python train.py --n_layer=9 --d_model=768 --n_kv_head=6 --head_dim=128 --norm_eps=1e-06 --bias="none" --tie_embeddings=false --init="normal" --init_std_o=0.0278 --schedule="wsd" --decay_shape="linear" --seq_len=1024
Each number is 128 + 24 x the weight over the matrix's rms, rounded and kept within 0 to 255. Layers, rows and columns count from 0. Numbers have three digits each.

# gate: layer 3 MLP gate, 2048x768, rms 0.0321, rows 1657-1691, columns 384-511
# up: layer 3 MLP up, 2048x768, rms 0.0321, rows 1657-1691, columns 384-511
# down: layer 3 MLP down (transposed), 2048x768, rms 0.0321, rows 1657-1691, columns 384-511
gate1657:125162168145161128150105142159151151142161125116134121085128128099142154125122116099151080163139115136077120079148122106154119137128177140129158107124139106135142119132155091103136146131145112120136105136142101133117145096153115137160109160122153163134117175098091137113111145123134113148108114155119146081139132153086121103141100143097101106167107150109104141150109145116145116144129
up1657:097169111135127156146158136165120119147150114140117145127170183111131113112141083125130108126131112120115125082134162126117160169085141122093121121115144121110140121121124139106183151080116167121121121136121141145150140147139140139120130141206112133103141163106111143111151154134122117141133105150153148105137121145082089148133141115096107122114118126129139130099121100138156071144118
down1657:147184098146134114110114127116166108157097143110139117154102122148115133128135171113182132132137157089127134168138098116134114144125087136166117058159126144138112125108121085080104141153116124136155115153158131116141121110104128127157127110125093133153129122124159130132157175110141129124156137112109137107113133118116165173124123125161123127171140129114115080127121124127157122166103
gate1658:129140124136118103128135133163120142089106173083118141091122113082132113121125108142155119132132102103177128138130149150152105151125167128134139109080127083096148078140097137127133115144115106100135117155163099098128108135144136084128106106110126172113114083159152140131163112135131096121116081167123133105127124133118118142131143133097128141136117137159135102135118099101139124152137
up1658:103154150112120135059144122142121126113103152094117135100082107139112119161132138134130125177117096124132124120103136166151097122099165134109114116109112077115177117172113149127117121093091089146115120156124104124153123128174144141143089142108135145090138096128135121137136123148123106113120114133117124119136126133141119137121163139109135151139109137134120099133088114129111104162135
down1658:112111100123122113107122132127114083092115127076119115160118143169168149154129155131111128113133113130119054100113084131092157158099088101154148151151099111190140130159130169076171172130159130143149091121170110126150150085104115121135116146138176153140160123155100146120152137169168127098132140095116126097103154111116103130151146120139117082138118121128120101126095118141132160145160
gate1659:127138166137159140150134173124149136084131133126122162144151141172127137097130128112126165121133115102177093131132120153111146136129104129144083109119119124144121165116117125092068126094129111103139118143084125122113126162148122111143146075115153130179117166148148195109097180089179130127102128189128129132141166152124119155103121107153136123123127120124136162106145166094110090144134
up1659:132121118114120098113138150140153115143121139145134133138135115121128166113114124127109125126133159132145161045125173151137141129170157127108114140117137119129147130151091131129165100152155141145133122117152161128128111099112089129106114149121125127126155151130152085148147091116097131156155138116082135129106104072132149073147179148125107133137142136148125143107130134148125118137150
down1659:149135166137102112114125148103112121129158108091129102111118096117132136144119058128104133166118140136094118136120165146098134032107114143140145163181108123163137162113128108210178113128126166080138107136168136111135108097128118167135146126122096127166195131171154086132136069127137108151129138105124161118113130127191155098142146182132121116135111127118116141160135090160151130139139
gate1660:136125146127140141168177119124122145109102135150117117139159143117126140105101105169146115090109154103117074119149112162195113100106134106152140152122118131113113146155134104151108147160127147123122143132101110121147152147158162117140123082109161131123125170118106145116144096127123140144133112096121144130141136158123119144121157130114192149134152108142111098142108147119101132084118
up1660:084122100151137093127098101132159114105147121132146148105134136126115140139139129122124130148142123136129186136109176128120137156146094128154110094143118124152138110135150164123152121108088106157146151161145140121111123118107106133121110147137163120112148116151102127138125110101142087118126116144112121153104117083094136091113143142147106101131135128126125152131134142116113101143129
down1660:133128121139133110121118148139110101137139176102159090101123130125147137121134153118093171178126138167113172105117156109111131129185114121123133114144152096148137121105089155122131078082119136151146109131109129142145104140101092130123133157125160112139131152153144128135102141145122059080135117104132145166122104100168202153103092076124153120117115155118135174128115170131152099134146
gate1661:147088130124152122159125142143107133155157150090126093094128170120143094117149161100160147108129124093099111168156136129135104128135126140152121145106120150147169102123092134145106191132115109131115165131133060154099105130133137156126092134135150144112134135097133119135126129118154098129101140161136102131110127122144129123149116124097171132116129156116132139125121133133179159140108
up1661:155094096120138111149141107113129115123157125131130080126144122151142097147122144139141136129149134142082113140162129100091150151160147150165153112163105107104201177089111155132104130132135095153117124110161098143158089117118132127105130134134135193087098157122100117161131127134169132097149175133143179100118129127103124135162130126166157155139146122155133110120150119145164160166144
down1661:126155103111077114174148149123121124133096165129110119147136176113131116130110145170175118130118155149108106110132124091153127185150133143136136125122084144127121151154119137172124150116145099124136142079158130138169146122151124165122102112139140154147124123118091112147180099070160115124110115121106153112110105111142145062067105116138147132145151143127076133156101139090136107163197
gate1662:123132145128131119119121128094127112115133133126123135097119126146114132150128139130174131119110135146138128103121115122131143141133114129113078140088118120136131120110122136127123085129163108120121139179128120122151096131114121146115158109136126110128111154091121122140141136125103120128122114109144086113135099171121139118145125116137175130125132135115133127136121137130120101175131
up1662:098113120142115125130107107112157134112141107120137110110112100133138122141117141113101095111099119113142135136121148102130137138132114113136124135189096109109095143090123115135118119131121131146123133103123125120122136128110122134127167166123146114129125096122131152132114135141114112127135126123111160106136097132119123137108129125112130123120132110117138157121153121107107117132146
down1662:102147167106142103137134138132107109152152161125142128106106132140123098119093075096148161117145115111125147132162140151127145102141112120085118159103112159179107132141120127147111151133128101143092092156153130112136132109102134115114111191145140111111149148146113114121160121096128141138136125117157107108127090097112105130105116112123150155113144112100142124116157135137171092126146
gate1663:148083156122125147142116133087154145120128146151132093150123142139110132109137086100121121178088122140140121156133141156144134169121133135107154100148108127130145112117107100157147109179124093096126162101137134156138126112122123114148124146156179108100138141117155157157157126122116094132170099138168110177119108101128145154081129112113102136181122088069122169140103133126131189093148
up1663:148098135130103104129116117098101150111139130157095125133132166139056141132129157137144149102091091133123093127127149122177169112175174177133122173131124110091120128140105133141158126135151114129173129123160146110132136138153128088137088103091155151160184162166132109147116123104118117134143043072115120150102100097116121131104114149097133089136151112128118125125098101118153112166126
down1663:162154114120132090108116131101126124144118160158118160130105094161165099129139102117108110103113154116177093127142154151131101113079127114140087148131120096131147136138158140130141133104138150128105119121130110153146130125129178147140141109139085111124112095103108141122155137081157152162108228191137165110111145158172117118170093132142117099121099141148135135117115127147100116123128
gate1664:121094116098115117127091120089145115108122135160141121121131162125107145133180107086132101149087100134086147098123093107107132104133149128141114118124141144079182127121094133106086128136118171139111119113148156171139120118121153132111107128146127206116082106128150139148140134102102086136140131102170151163143133135143130073141088157057101112125168135135123136145105136111121120103135
up1664:103089139147138109150139091123130126089127115144131130137102129119177154088123180130132129114073154143140136132163164140141126131145153161077123099100110100063097165066081142132168145124150132142105137125146127104154155085156088072189135144094113129114134128114126104159098116146146142181116114096122150138112169125091160155102142104158175119133122104115136117151172090105155087104134
down1664:124136101126139113115119123117196184134122093102115096149145150156091145127096138150140073160123126145104150138110143135092144152105124123186153138134129118125094086093111107134121127099131173108112122095149122155115185136121141119108138126152116155118140084154109184108191120102169124152154095136121079126158065136164142114130099131107088128117144143153155118133086118140073157078144
gate1665:124125104107081170150109166118153117157158153116146107151111108099149141132120160101114132141150149104115108115105124121101129132142164153133121100163128153121113162110146119091126150121129130137159119130118112094112116083140115126114141143102147128109125150130121130102153117173122134139146105197089116089162109134124111151115133082115107089102167142095111126142147114109140178097155
up1665:126162163131162117119121070124123129127135138131140144098140137143136118128115129123176132118113173119119115168133133101143160126123098120140116136131135118110131121160075107148146126111099101112148137111146109122157131136093137153124091120119113157161143140102122126185077175148115110105096151089155148129122123163107118154091138152104125113115121111071145136156115135154103109136130
down1665:105162123160111130102135166143094129164136120174080114108175149074123101107135141133099132133130102101137139136131090129154074116122141125132112117096139132103158156108118111137123118113120109125106154102132159114156132102133100156119108142148159103147130134175157096144155118078140123124089142136135145131100149148109136128127143129158132085120152134141196102107131097107160135115115
gate1666:154101159113114129129116188144085127121121118122124132139132137140096122168142129122102143137128136113126107143145111111149149125125133113148128093146111145113104111132128124097112128120151105108135131133071097098105118159128111104139087141120139107071134131124130140108129155116135132097169000162110156136088166127121124164136154106115104092145114098103141167126123136117147105160163
up1666:114110089113090116084127154120065117147173119147111117142130134089104155139145137132143117095111155114109105135146141111134155127131125101113124111162119165143097111144075138137131124134130072155123133128111098137148106145106087084140065166090102126133092161107154147110114174157109105097088106149109117112078159124137112100124154102063096123176125115086144120107101069133104130172122
down1666:155118170151111156141076157137092056175114141115117128106176130154102130144125067149088138144137111132141133070134142128110089150158168175152092108132131134154156127140078124125116148116176091129131123107077163133129132115097108157134115123152156116112132120151118084139118129120132115118089163144164153173124153093153165079119108104151104144134098132107083113129125105138078150074123
gate1667:133121138093119129134140082125133124116150150112105135148102139131125099113116098127130128084118127139124083231130089141108151135159127149122113128110146161139159139153159109131116147129123126128144122122173096160114140183143119077119123137148108112096129132147151129111116119152087108112132078163117054087109159168095089152117144165112192119098121135142169104088143161122138191127120
up1667:172102100142128181134132131152167124129123128170144125088127159099151144122141124123136157076161129115145107199141112122133154149127124100105096087174115119167131146102202094179118109097127098147102155137148127113131166165164127092168107117139073152092081119134081119124102145128137096098125129113083134130164112161080092135163143100117141107136137149099146166169118111109114151124091
down1667:145093110117154121177101050162158111112130091144139166111134142144110173141134133118088092103074120116145078180131118113145147137115128133120095159206141145106112162125142144120147107162185104121112130145198144149096132153151158141096128142158094118172134129134128143134135113167095088140145123125130106143111075121144127185092130116102136110151166115119125090150159155114133119087199
gate1668:144136154105162141162106169121153104106139106136149126154164105122137156147162110131093139116132119114145135145111130145113101102124092133095123123097122140116112167156117115108122126148133162150142129129110159110134086110105164142108162101124129103122136146133162106113163152136114117148152102137120175114082111120135137147142165131126168130134119138064124128121114119126104131127107
up1668:120091137142088164098167082128126103130126146123115110100102168123121100106119129137132113148147147162122147100117110119123158150182123132138122160098144087146113067103142121128095137129123134143167104119140091147097172122120151110153132142100113142160137159145112150141120097127099142124143081130152157167135156095107101090126105148119139126146126107152155149126191143146134167178105
down1668:170131086117179110160138129158142131160141105111068112099125128133124132156155108156147092131116104137126131090107168153115065106086130086145142115141105140107159150112119090128120149106150136168145130168093174140147120114134093124108131095158125123080144109137153065100112138126088106096143139158102136118131087109120101127083154079133095144156145103152119147196144121088143098118152
gate1669:186142129178138147160147114156090144124108103189119101117096141087169155132166156169162109145146167162190177150126099132116125095114134120113117162134118111153127104157165168105130114124137103137106123087119157057097115145123103178178116156145125129179099112136111113138113116146134136109178063151076148158123133104103140095092159149132141094156126130149131157110126143133089093114143
up1669:151131156119162143116164132141139153149144118171127103139114120107133117142165148147168116188120149139170133107140094150128127126138106098090143139128110064075111173153152170145146122086105178179143099085142118103121104101132147125137121118144073178170120150136126093189104177148151134142139103168083097114105119174131116058157113145152135086150130081146165130115161106136102105125133
down1669:130133151129149142137152139139124116139128100052132168135185155106160148139129150097095122128125152192137153117128092136139104114154163086136129160129146108167109126095182111125140160130111151119156131134129144154086149109143132132122121133099136113158141080111128137078112136132107120171121155106122148084087134119160141135119101121129149107106133122125114152148125120171135129106156
gate1670:121152121138085099094117112116143116140109141142054108125122113142128139113129105137125122085206110100105099153112122164154114129134111116125128119132114097091161119084126150173145120118111130139133119084154179144120129115142158128128109149141128107110134158137102106146161139156133103157156098145135110122118098105141131100134135156107170129192082112101181145120171108129155110117141
up1670:152145114091154163153138141139108142132146149147161145140164113105132099165134140121155130105088114119167145110157133172127143145143180125119107160126111146124103128157142149066123144106101145171122159179092115125093153169117141175162145102098139133111130106096127116111105132114090128116161108122110149158097127147099111105107127126136111126120147147145122093145115113104132150134104
down1670:151104135119187132120142118141117174108125142120173159154110080125132119158122112106111161145110136169158148098138090152093131134115131123139056115153100126142122152162162164105146098134150136110129099142118117128086146133112142130142165136124128110128145102145125105109102112129127127133155134090116130128100160159130145108086153123128141162145128120158139112130084088105125144147132
gate1671:117098167111175074141130136130163118087119114109176113183080139064115110141097117140155116099099129108171113093156105115149079139131105118126122109104118172111111100160142152122127121127123121103115145095123088084111104144108114146151115195157117186111131156127156170130138122094113130100115051126136143112125129112131144130104125121104128153143116130080103132088111107128106080154056
up1671:139110069140102180085135140166057161178156142151073132088144122100119171087177077090100119121150110133093116120115158158123137095143134160145119140140134079155074099099083130094153106114130124164110151185161168144145188109089133106085133074093160110156099077109097091122121130173115126156144181126114128146117162148155106139141124095135157114127148124168142172118124171114106152146200
down1671:129125134113090139098090161134097109128137118160102153130134151095107168089171131112168102096154116140152077140155121101112145122137130150068109106163116122104090115119151093144117060144111165131130140099179121135138124100188128152189139099112135114079100131133163154148129151118118080121140027150113135157104152113104149120161105100162132123116114140103114122123112080130086126151129
gate1672:137149163116117163093125117153155117124172095117118144092091149077143126123137151109122152129105088124136137163131107154184135127082087116156146101133138110137150143102088164194154151141079123127134117126101142132086101121098143107086132184106103105097121126137116129132114155168143178162160108126121127158126133133128107153074143130118159134155118156097147112128127135165123119172144
up1672:128144161110098143145123149121121113108129098172104109097116143107147108129143105146127182118152127095140117142155115152127132116090112145126139137171141092161143131097165139130161135096108110118142158120127104152151104136114183123123143084081112111058116157133137156121156095146114145147147154133111135089099154109085140107139082132143118122153128097115173104136125096121135128178098
down1672:129127120151112132172106113141113127159147160151137084122151134129102144164116140148127111122167146161122161138120091145161086166113115130140126108108133137112112119130116161132099154123126134143128112130148125087138101126162133176103108153113111101147119120124097110119133133120107150111121087134143090157172109139099110135111157113134145133107096144143164138145142133111099096112142
gate1673:111108130128136135109110142108105119166119109118116096128127121096142102112109145144119122126161086094136137117139148137139134096123124119120137153148082139108084137109156085074114117140137171136120150130143115133133133127126083125164105072116150109153129193107148079135115152106154144154129090143172146147086154106117155142141102126105127126097150122139106113157144158132142178131130
up1673:139152115074119140139122102148086149129125158136103121147154143089114094154128101142159144098142133119127174042165101161114112135108132161165110119141131139142119116111121111126157112114107139150116152142127097133146114136138075145163156092119094090120138135133154086132118142127122129139145165122133160163103161144096130097158129128134130139118124133121115130143132142129116121171133
down1673:151090127157120101119154131096142120149155116144118140140159096122103166162122136086099064153132141128114130148133136089103153111084149139111120114184129090146193150122129155171129158117137123125118123116130105111110133115120134123108136168128091148103088187139096151152135111163066119121094104132115116132156150150112125116145147143124095076095129134120117108144116110166112117123140
gate1674:152129128123135100148111162103120103117134125161117127144114075145139116137139133160139145106119125164081130140133119132105128143137135129121131147125094117175094127131101135136139117119154129083132138169153144111114120172070141099078130110142173155111122119115109137102097132154110092110117139127154142168168109115117107140136142124111134106161132146114104112120137141103136134173134
up1674:123105138110125115139118121104096144153148141148098104139145097144125146139126127146147115121137117142118133141147162117100149152160097155116079119107113143189131102125122098156155105138134138104102132163163146137118118153093155104091159120137125133119093117142120147109104164148105109090113127126150127147174113101129101152157123095132130111174147142111126130130176122103137126143150
down1674:139135111129123124140140118094107088187150101148110136104155099110155129122105137063144129077158101139137147121084190152119125106138170145143138153147146123159131114165151105117106122137135177139152136137165141140080173118097120090107088123138169191106071136104117126120075154122125098081166132142130134150134156148144158120149107119156112113149142122138142162168101118062139084132148
gate1675:127140164139130119117137129098087122116132135150122157126143107092132153126142136122109152106102139106130167090143146097097111137180122116172131118127142138146151137132160103134111099096124148147138138174144073162141157154120121112107131093155100064084122132123120080120133110146122130134142182145123142109107135091200121087077116175103125136136067149116122096172099131089098168140177
up1675:162106122104187134162095157164107143135152138127139149090111132173118130142148111153145110126106127135112104115165130121096135119089142154105123087139172162107086112136114124123138137108092131129159141168111170124119146149139113100068123113146083123131122165080093143168174121121104137128107113133160148132135117091093145143145156111171121125141085154196148179181085124151116107145141
down1675:134167102100105131098138149133153119117119117181112165131122123132167122145134120103146151104100143143139100121146117147100099108094057098156131080107138121134107137139126127115083094102108122151132115133098085124139097121109154128129075123103130116151168117163166150089151120107092135141146168128121091094165129117135127122121140143139139112088130135127104165149089150132110165095135
gate1676:116103137119120087092138157102101116111138106118149114155082139103132136102111202122161126136117124132122111173148119151129138158126140135155174113112130143086136131133145119121135147112187076113122140097118126095134121129098188108142108141164111088164108099148158119148150117159081136165134097119118136132103163099094169135129162111120164123157156135116106145121091133152069140120114
up1676:113136078120188136160166139084127100148120145099129086123147142157177100102114126143189113135110121116103161108133125127144135152128125107109128146134164130122111159134158117169120151071048082154093116176098166140139133119140140136098166154123150141061131117089113141104087099103157097137140174082133151119128130145086141099123171078134175129133095126117078171117085117128096158123118
down1676:126092145144113121133141141142105124121163096148137198103085107127099147138158128095081144126149089137116110115132111074137121129083113094135105166134101176106138113103111112146137126142160131098122093074091131124122132178164160075132112126157123136130162100140149133177160137145094137125106102147150110090080131139105132129137143131140092146137142112083148065148115097108131131096101
gate1677:071118091130124111116151135114131114123122133133103122144124091111105122107072130109146118132139124161097136128131109131109120100092142128134125122108122108117132157122108110156094108152101100131124087133115113115141143067143128111143153123133112069083098148134154142133151131088168100146145112163174164150119145111161099091138135148103128133101071096116121150129114114150178140132096
up1677:113132111143136121127115112143126122103163182149139099167144135165076163098094118132127142109128112130147117149090127092144114132104133093099101143144106114125136143095090160159097137147088094175105145129140104089178169112101133134144109113120106101106112109151130132125134150098155120126144106163141181145147088100140122128113142164123135117116100095134131173125117141133114109130123
down1677:136122129128139151169120165166104122098124153100116137148086107123103127133113135159066149111106099142147133118146153141098129162138141118149165123128133126106086122097118098096106143175103112167094148124105172118126090120109133123118092101157148133106183114151130161077085117086121102117143118136182171148119111127145143117143147144138150164105169076116116167134125131091103123118127
gate1678:148150148169155135160140119118122108136127129147104128134133103130136118137129107104129145121112106094163111139115122133133109125161095157113109135106115104119116111141100153119128126131123109099116147118111117133154123112133112133101107123127136117095109129128104132091131123114090119123143091106138112157131136105134126090144138112152142144144100141114156103103100145113125104119101
up1678:100137093139137140106125066125140145142146174097132123108136106121088130109147130112149125133119144115051146144142142110123122117125121086141095144118119143146148162146152142111118138101110141124122125116113149147131136122137106113133135151125114137151130129141126161134147145126124115123130124131109125129134121149131126132111130125112140124090137113158092135118147124145106095160153
down1678:156144126127150128116152129102103125095178139120121083102129090117126134123124150115128123126115157133148133145151123124142141124127110148151067132113157156123088146133083126090136104107073121148120156142123143149118132135157104111115147142111148098132127137134100150126189112145133132113092146087115148118130105140128117123155133128130152086169118103111090116105118144138100118141139
gate1679:115139132162108080125095155121139119133148140147114127119098135164139125101132132134163159124110141095103109140123128155108148094082106114122110133157118116091103135129111114127138137110106124121161144110097101093150153122160128156165133152163121100166151142136105129121142095120116118161122101153107177145165081112084136148124123130155099102096132107155148129152125132122091145176094
up1679:094093107136161148137161144146104137121128147135145133091116091124149138112109164126097132129095109101171123138143125138136093112135118131139142135105141113129145161108070127116142128130101155084105162135114166131118146096118158126086128117122127088127163143117141121168128134158108135173137088113132122119103151118148091153061140103128112129152140115101135137181161150139185131094108
down1679:117094133132126083118089118149169115096142128140154098134119140123113127093166108125116111145119146138078108105129154148161130068101174151118127114131096136142087148077127129154155120109123097095139105115118086146143118118146129096144125180127131120121135125117126117178156113167097092097160129122109155133119136143140101137118090111126130143110120084136147154127097118136094131116149
gate1680:129131162130153155111150098144142109145124150183131169162093125165135155127131106154165149100126126097161123082156135128098122103091111087135129174117130148159117143159117144152131125143147170116146135138110140114091092156122115126118127093125117172140093142150115167119146120171092184084109069149145168145141139156159152114086121119165142115133131103142133132126120127133123108127148
up1680:083079140107111137107144123147114148143159111143097186081131096136119114098148116091162141111153148128144144120161118105124130126107144159131093147137128116127119134115137150109143111126096134133138140110128116125158122145140121123114135110158155134128136158160128123131091096083107113134163087132138164136111125135136119146114116154122138134130137132103106130155136154104108123102138
down1680:111130128146114100116186146102146146108057145130143139105143153143135124134195107137100126134167131136125122124076086131109142128128168126140109131111101125148108127140087074180129138130139122140124129100173122100129125161130117117136098121122138083096166120094169110106153145124121142117126153107102125100165096118118120152122169109113126127107095159161077144093144161152152136107147
gate1681:159123159112181128182105101147076102169162152118140174138154112110172155166133155131124065114184102115155095112163118127144125115169147117160138104134111167106128112130112132144132058146126142114097140114134122080149103181132111135125106090148130089163082170113109086160175093063114168114121122122116140109107113124111172117096098179155092129105124116106112110152109151143158119135133
up1681:139125104112160068147042116149110142112108118107158161121148137109080172125146148122160186104129141116118158152097154129100091140144124116096056149104150168136094156134117138117136166142138164113111133175090110127110100119149133155148135156146147150161093157171151131099107156107172103120125097110085132103120103130179101080129132179104166148123158150143180123133129140103089112172111
down1681:094149147175090106184057118127130133095116094142124063085153143148147140143115119129192172104108074079137134149140085130117152132145114096150100119117135103142127144123158162138107175099141165169161147116139109102115059092125116174125160129128114144163163098154108132129103163145128123108132098111123149142124148135120132116103125094100175119101137144121143165115125158144152159129087
gate1682:123160119134086085150121166137147134115139136107150154096133080149108140123146135129204075119106201110164163147120166182132157139109167135127096148190139106090156132131146136152096161121104123128152118173128090104135115125106164118114165123133116180113198103092089154141149171131116141147112096108112151128161126112103147087107120143184171136127127118159157150130077141122079137112143
up1682:088159110173140125102128104143100156126123106154108131114155121133111121097122140134084158173158142126155085111137133116151074108157082113086156141146126087129122140068121092065132108119109126128112112144113171162131110137154088103164112055107148096162102047125129113154123103129122128134124168153092101112099109136156121139111110135106098094115139123129100137071148133153136120121109
down1682:092123154105139157119111139117111140132147135136147127136126131142117117062125122145108160135109094122134096133134093106097091069133112143165174069143126156132128163142156130085156085075096137174055130148176075125105095073130171132052063153110173101119169158113158093112125073094159183091127149149135133135136146133151132130133114145144120112165121102140045137106156173131128121115105
gate1683:122158150102145099144129105116159145104127160120130156152093099173157103114131133091133165141164110103126075104153139170100134128094115119108129119129132119138120165146133116123090147137131116096091162120155103116102154113146109128126116138159082186116117128126152105157157148118114110130119089146125123173173108119131133109110089166121092112174137109122161136111129112113124114123086
up1683:121134162172110116120115154158090098113127111153153133153109144120133080135087106154121163138092177116167145138121110123162138122159154187116123182157103116132170132114092147112129146099151173153131088117069137170140112164126113130111165137114134094121076146098138134132075096130111117097079120105094129127131126075151134126134117099138122157117092136155131126131128112153097124099131
down1683:150155131106142159123157132119110132137114130155100114136126122119167094129137088131148084132130127126138164137125135092122152083127132114098112076111101117127150134155146113088124104115112171125126137125114114127111105106132117157119073136111117157097131113076116158157127115121119104111138118178127109155108145158134139102144086158216142092168122130159152142172141099168130136120168
gate1684:114148117100136128069099109121126117098160107137130155160130150152106132149091062159117126163139155122123094129127120111125097099139151139147134101144097141132143128084129152140160166111123136099159154156151082125117113112088135139155097099121076137128101151137148140130087104096127153171133120124128155133082132140144159198079133085165115144117103086100105148118116170149144150148106
up1684:132125152141130112169144145112130125159090107109130111099139103125130097140135155101141128101142108131119113094104148122110155172114139123118119181107115115139132166173153129154133148148137137133130137077123200149134146124142103156128154141135173127159147064108160132117140138134117124109152135130127109138145176145138124101143153119123129117143133168111135156120138104072111125143139
down1684:125130097098102137100150131185171131154154085107170107109159121144084119144147097181132132124153128102116134135158095122152114102140154128138117132122117177138094144088143112126093148114130131143134134154150092098145131155111132120150127112135129124098103146159130108175120141132128165138149142115098132123125119150133137130121071133182166122149090110110151131112089139141103139102135
gate1685:155139135084121165162121097127138110123139108089144144134091169118124121126135108105131129148101138136085166112159086137153114149172121157116146100114108146108126142113116141137130118125143100116091103116124128116132103147098116110084112169152122148106155152097091153146113120159114107109148133064165135116135100135122140118141104199146141155134115170095130134093126107093103105125131
up1685:159121161118134093141157128111152155099102124103133124140162148084105144082121154134085130120136145126115131156136153111149121115121110134151149150130143148158139126153165157122118143174111115083140144097164146138145137130113127135135092150133175125112156116139083163121143174141125117095084083144178115161108108169079168117116189089131127134100127115098134125116133098159066145115085
down1685:151109151124108159132092139140167113130104106133149117095177133178132149101095096135138146132116106157138077136132155127096118102128046161155165135111154115134149147104126173129101168131133121127167120153115176135138091147148103082110111146180113154111154119145183116122143155133118145114151181115164150109131115139130157142134108145145149152127136133187144092139130109157094113122152
gate1686:113109168114101108164133108123148120151103149104118172154115120166134153117127137134134113109134118119124156112139124083119106128129140087139154144133150147144100106138100107088108172105143164142163120140131150070117127150098093108157093162110146148135134087117131129170146127124092128083115085147112124125126156114097142160155156116182136121118152137114097121112144142135120121137148
up1686:147138090098146123117098149133128128076124136160125116115133118115138082139129149138142101123112148124112102158142131149141121108098129156094134112129125142127146172115130091144137115132118083127111137135129116149113128132147163116103124127125128117105112126106132117102096142122145117182109156113117120152131123152148108104127090171112088126126115123103138122131128128112140124094105
down1686:123130142164142068137152123143149155122165145128185157104131082162136101117122133139176135119125153148130132115166113087150123127129137133159137130136109157154124139121146149167137128116127160158123127117174138108132096139177088150115111110143134116092120093141132124120121121138109127149093118116097140124090095135141146139136135115157133104162138089124107100125112093131140164143159
gate1687:110132130156122126134136091131162119154122121100123140129125166105129108127103119133128109111123115124152138132124101145109137079096153102096112133125095081152106117130117113096095144113121133119123151112115159151125138102121135116093127124076137137131119157099164174104124132094160142165124087100152119145152148104188075124102099127109095150131149098117119115124144194088107125140159
up1687:141115126118131098120146157118110131124126134126146141143128142100132116138109102126139117076139132159137090102124120134128129115092112123122107157099134117095103154103149137133127123147123122151090136116124168111150097135136153126108092097149115112135114180146110136124112114120111134124135040152148169180155193106179110104119122133121137104158122136076124147122155149137128129101142
down1687:128131152102131135114106155106115136116086128095103122108086111118135132112102127153136115153135127061098144138150052139128148146119151118110132124157136119132126075117080108128125131110120123133187136114129155115122145129156143120125150151146135101126164122104110134113145149126157161155127148094118080160177117122139124121143139126119127131172134098125123164107114110128130134151139
gate1688:142108086132119133192111111074098195201121118089126111124113127058141152151110161150171156114134116118140167146119142127094134112114155174136110178117122160124105120167145113074116142117151101108138120159096101115119106118126124129114165165122123105161146135102126138112168148182109107110145088138165035158141138129108147099170153085146118097141144151128117133125143117114128116108128
up1688:116148123144142119129108137121150134133143102173095141139122123151126143107109145111084099117042139143133088125141162128129147143125116091123104123127133134107110131124089188130133135141137125110126137129106164119118098115123141133106127138141112113135169070149092094114121135109164143136128125111108198087142062088094136132064132088109088129109126152152154113073117124122121139135192
down1688:092119134137104123106100165106104140135110167125123124137166126153130137119107150125142094112096123096124136120107106072169148121081163158096108126150129101134133120142141176105099153127131111124131169154119173160155172130134075086111094142119126106111183100176177116149107132152116147103125158130165107126113114168144111136177139127149087120102149110151137159100158118102152156100119
gate1689:134116183151139170126136142105161127153155115116142120110099161116135118099147089116116108155128141088177159111121073101117128123153152178148178162148129108126138154177119177121153169192151133136093125135127145088153115138148147138145148133051079115108143134134173110110149130133104152161136115151145124128077131185079185119066174116123158102174126097148126136120111102122128132146111
up1689:147131159092109127135174104108132120148144120125116145162118155130133134128137124126096096134158156145153143130135134109106132181119143149127151157132144126157129141157092143143140140158153133139140161126099116120112155113126141155129156108107127088125151221107132117080132144111149148096137126077102134105089067128097148111168123144116157098158081166118118143094133127130094102099096
down1689:190095112092126132142132168162155106122134158170144159096112123139157146181135104142113171164165154138152139057127120134080081164142104157161137155108134107107104188121124170152203147226148185114116113129125170119127151116080125109144129092065152101122169132134138164134164141145099142114142178124121134143101168136092163126131103138105134127159146188129129162124129123111111158160182
gate1690:140141097096139151164142095171110135104145120138130159128099137113158139130115075156089114123109114112111166214137130148124114116101126134141104144098128158170158145112173094109121124110142137120135144120110156128117098117118171109111098113147126164116140117111138149130175124134138148130122167139134129148145117122132125148095170128144128126116153156115102096107105134092071158148122
up1690:106160111095124137130163132153102124114143145122085178187095125121158119131124137172092127161100136144124141166134132096142102106103090127134148135121123138137140110118179117129106108125116100132097134109128174121120110104120142136127146117135154175142093140128141129131159109128111163141120179135137117153127126090138116167134162099145143085119151159094133099125098127086104130118134
down1690:139124109165102098140143139128120158127139129131119116176126145121131146094130176157122118096100090103144069110132167145124156134130126124161124155159135190144175089092178164122123116153164106186130122117128116146139108092131126160098143141132148139087108103134114128103043121159119148098122159106109145148090127107104157182099074087118155126096081188116127121173130166136110115114081
gate1691:139106127186116105121106138146169136099162155141124161145099145163128139087141103137153096092158113112167118114102110125158135140166143164133141112119130105160143056096150154107101138176086119132136124167134136124140155098149108146139162144126138157157139163126074115128098143110148145127160088078121182100093153115109060182116091119106145105100166098145100129143133143140096145087144
up1691:097165154117154112126088167164105128116083129150104095152140108144110120077132147129141167139166094153057099112158137140108099136123118127123149127141093115119140149142134141108155134122137142158141140139120194114134147174106164101127143109134113112150185075135135150113125090159122121075136118136147078120158094094132123100184170104112081079121138127140111187166106109128137142083126
down1691:101088145150109159121144119097121095118144103156122145146130096088107105178132102099114148146136130139127136065162115093167096120123157095147062145112109118086146116098127084159134137154146099177101176133127129091130097154093121119111140140139120124095115120121152150160167099169116140075157096149175133152146132130142094149129145132145136131108147147167122107120082116113119121167112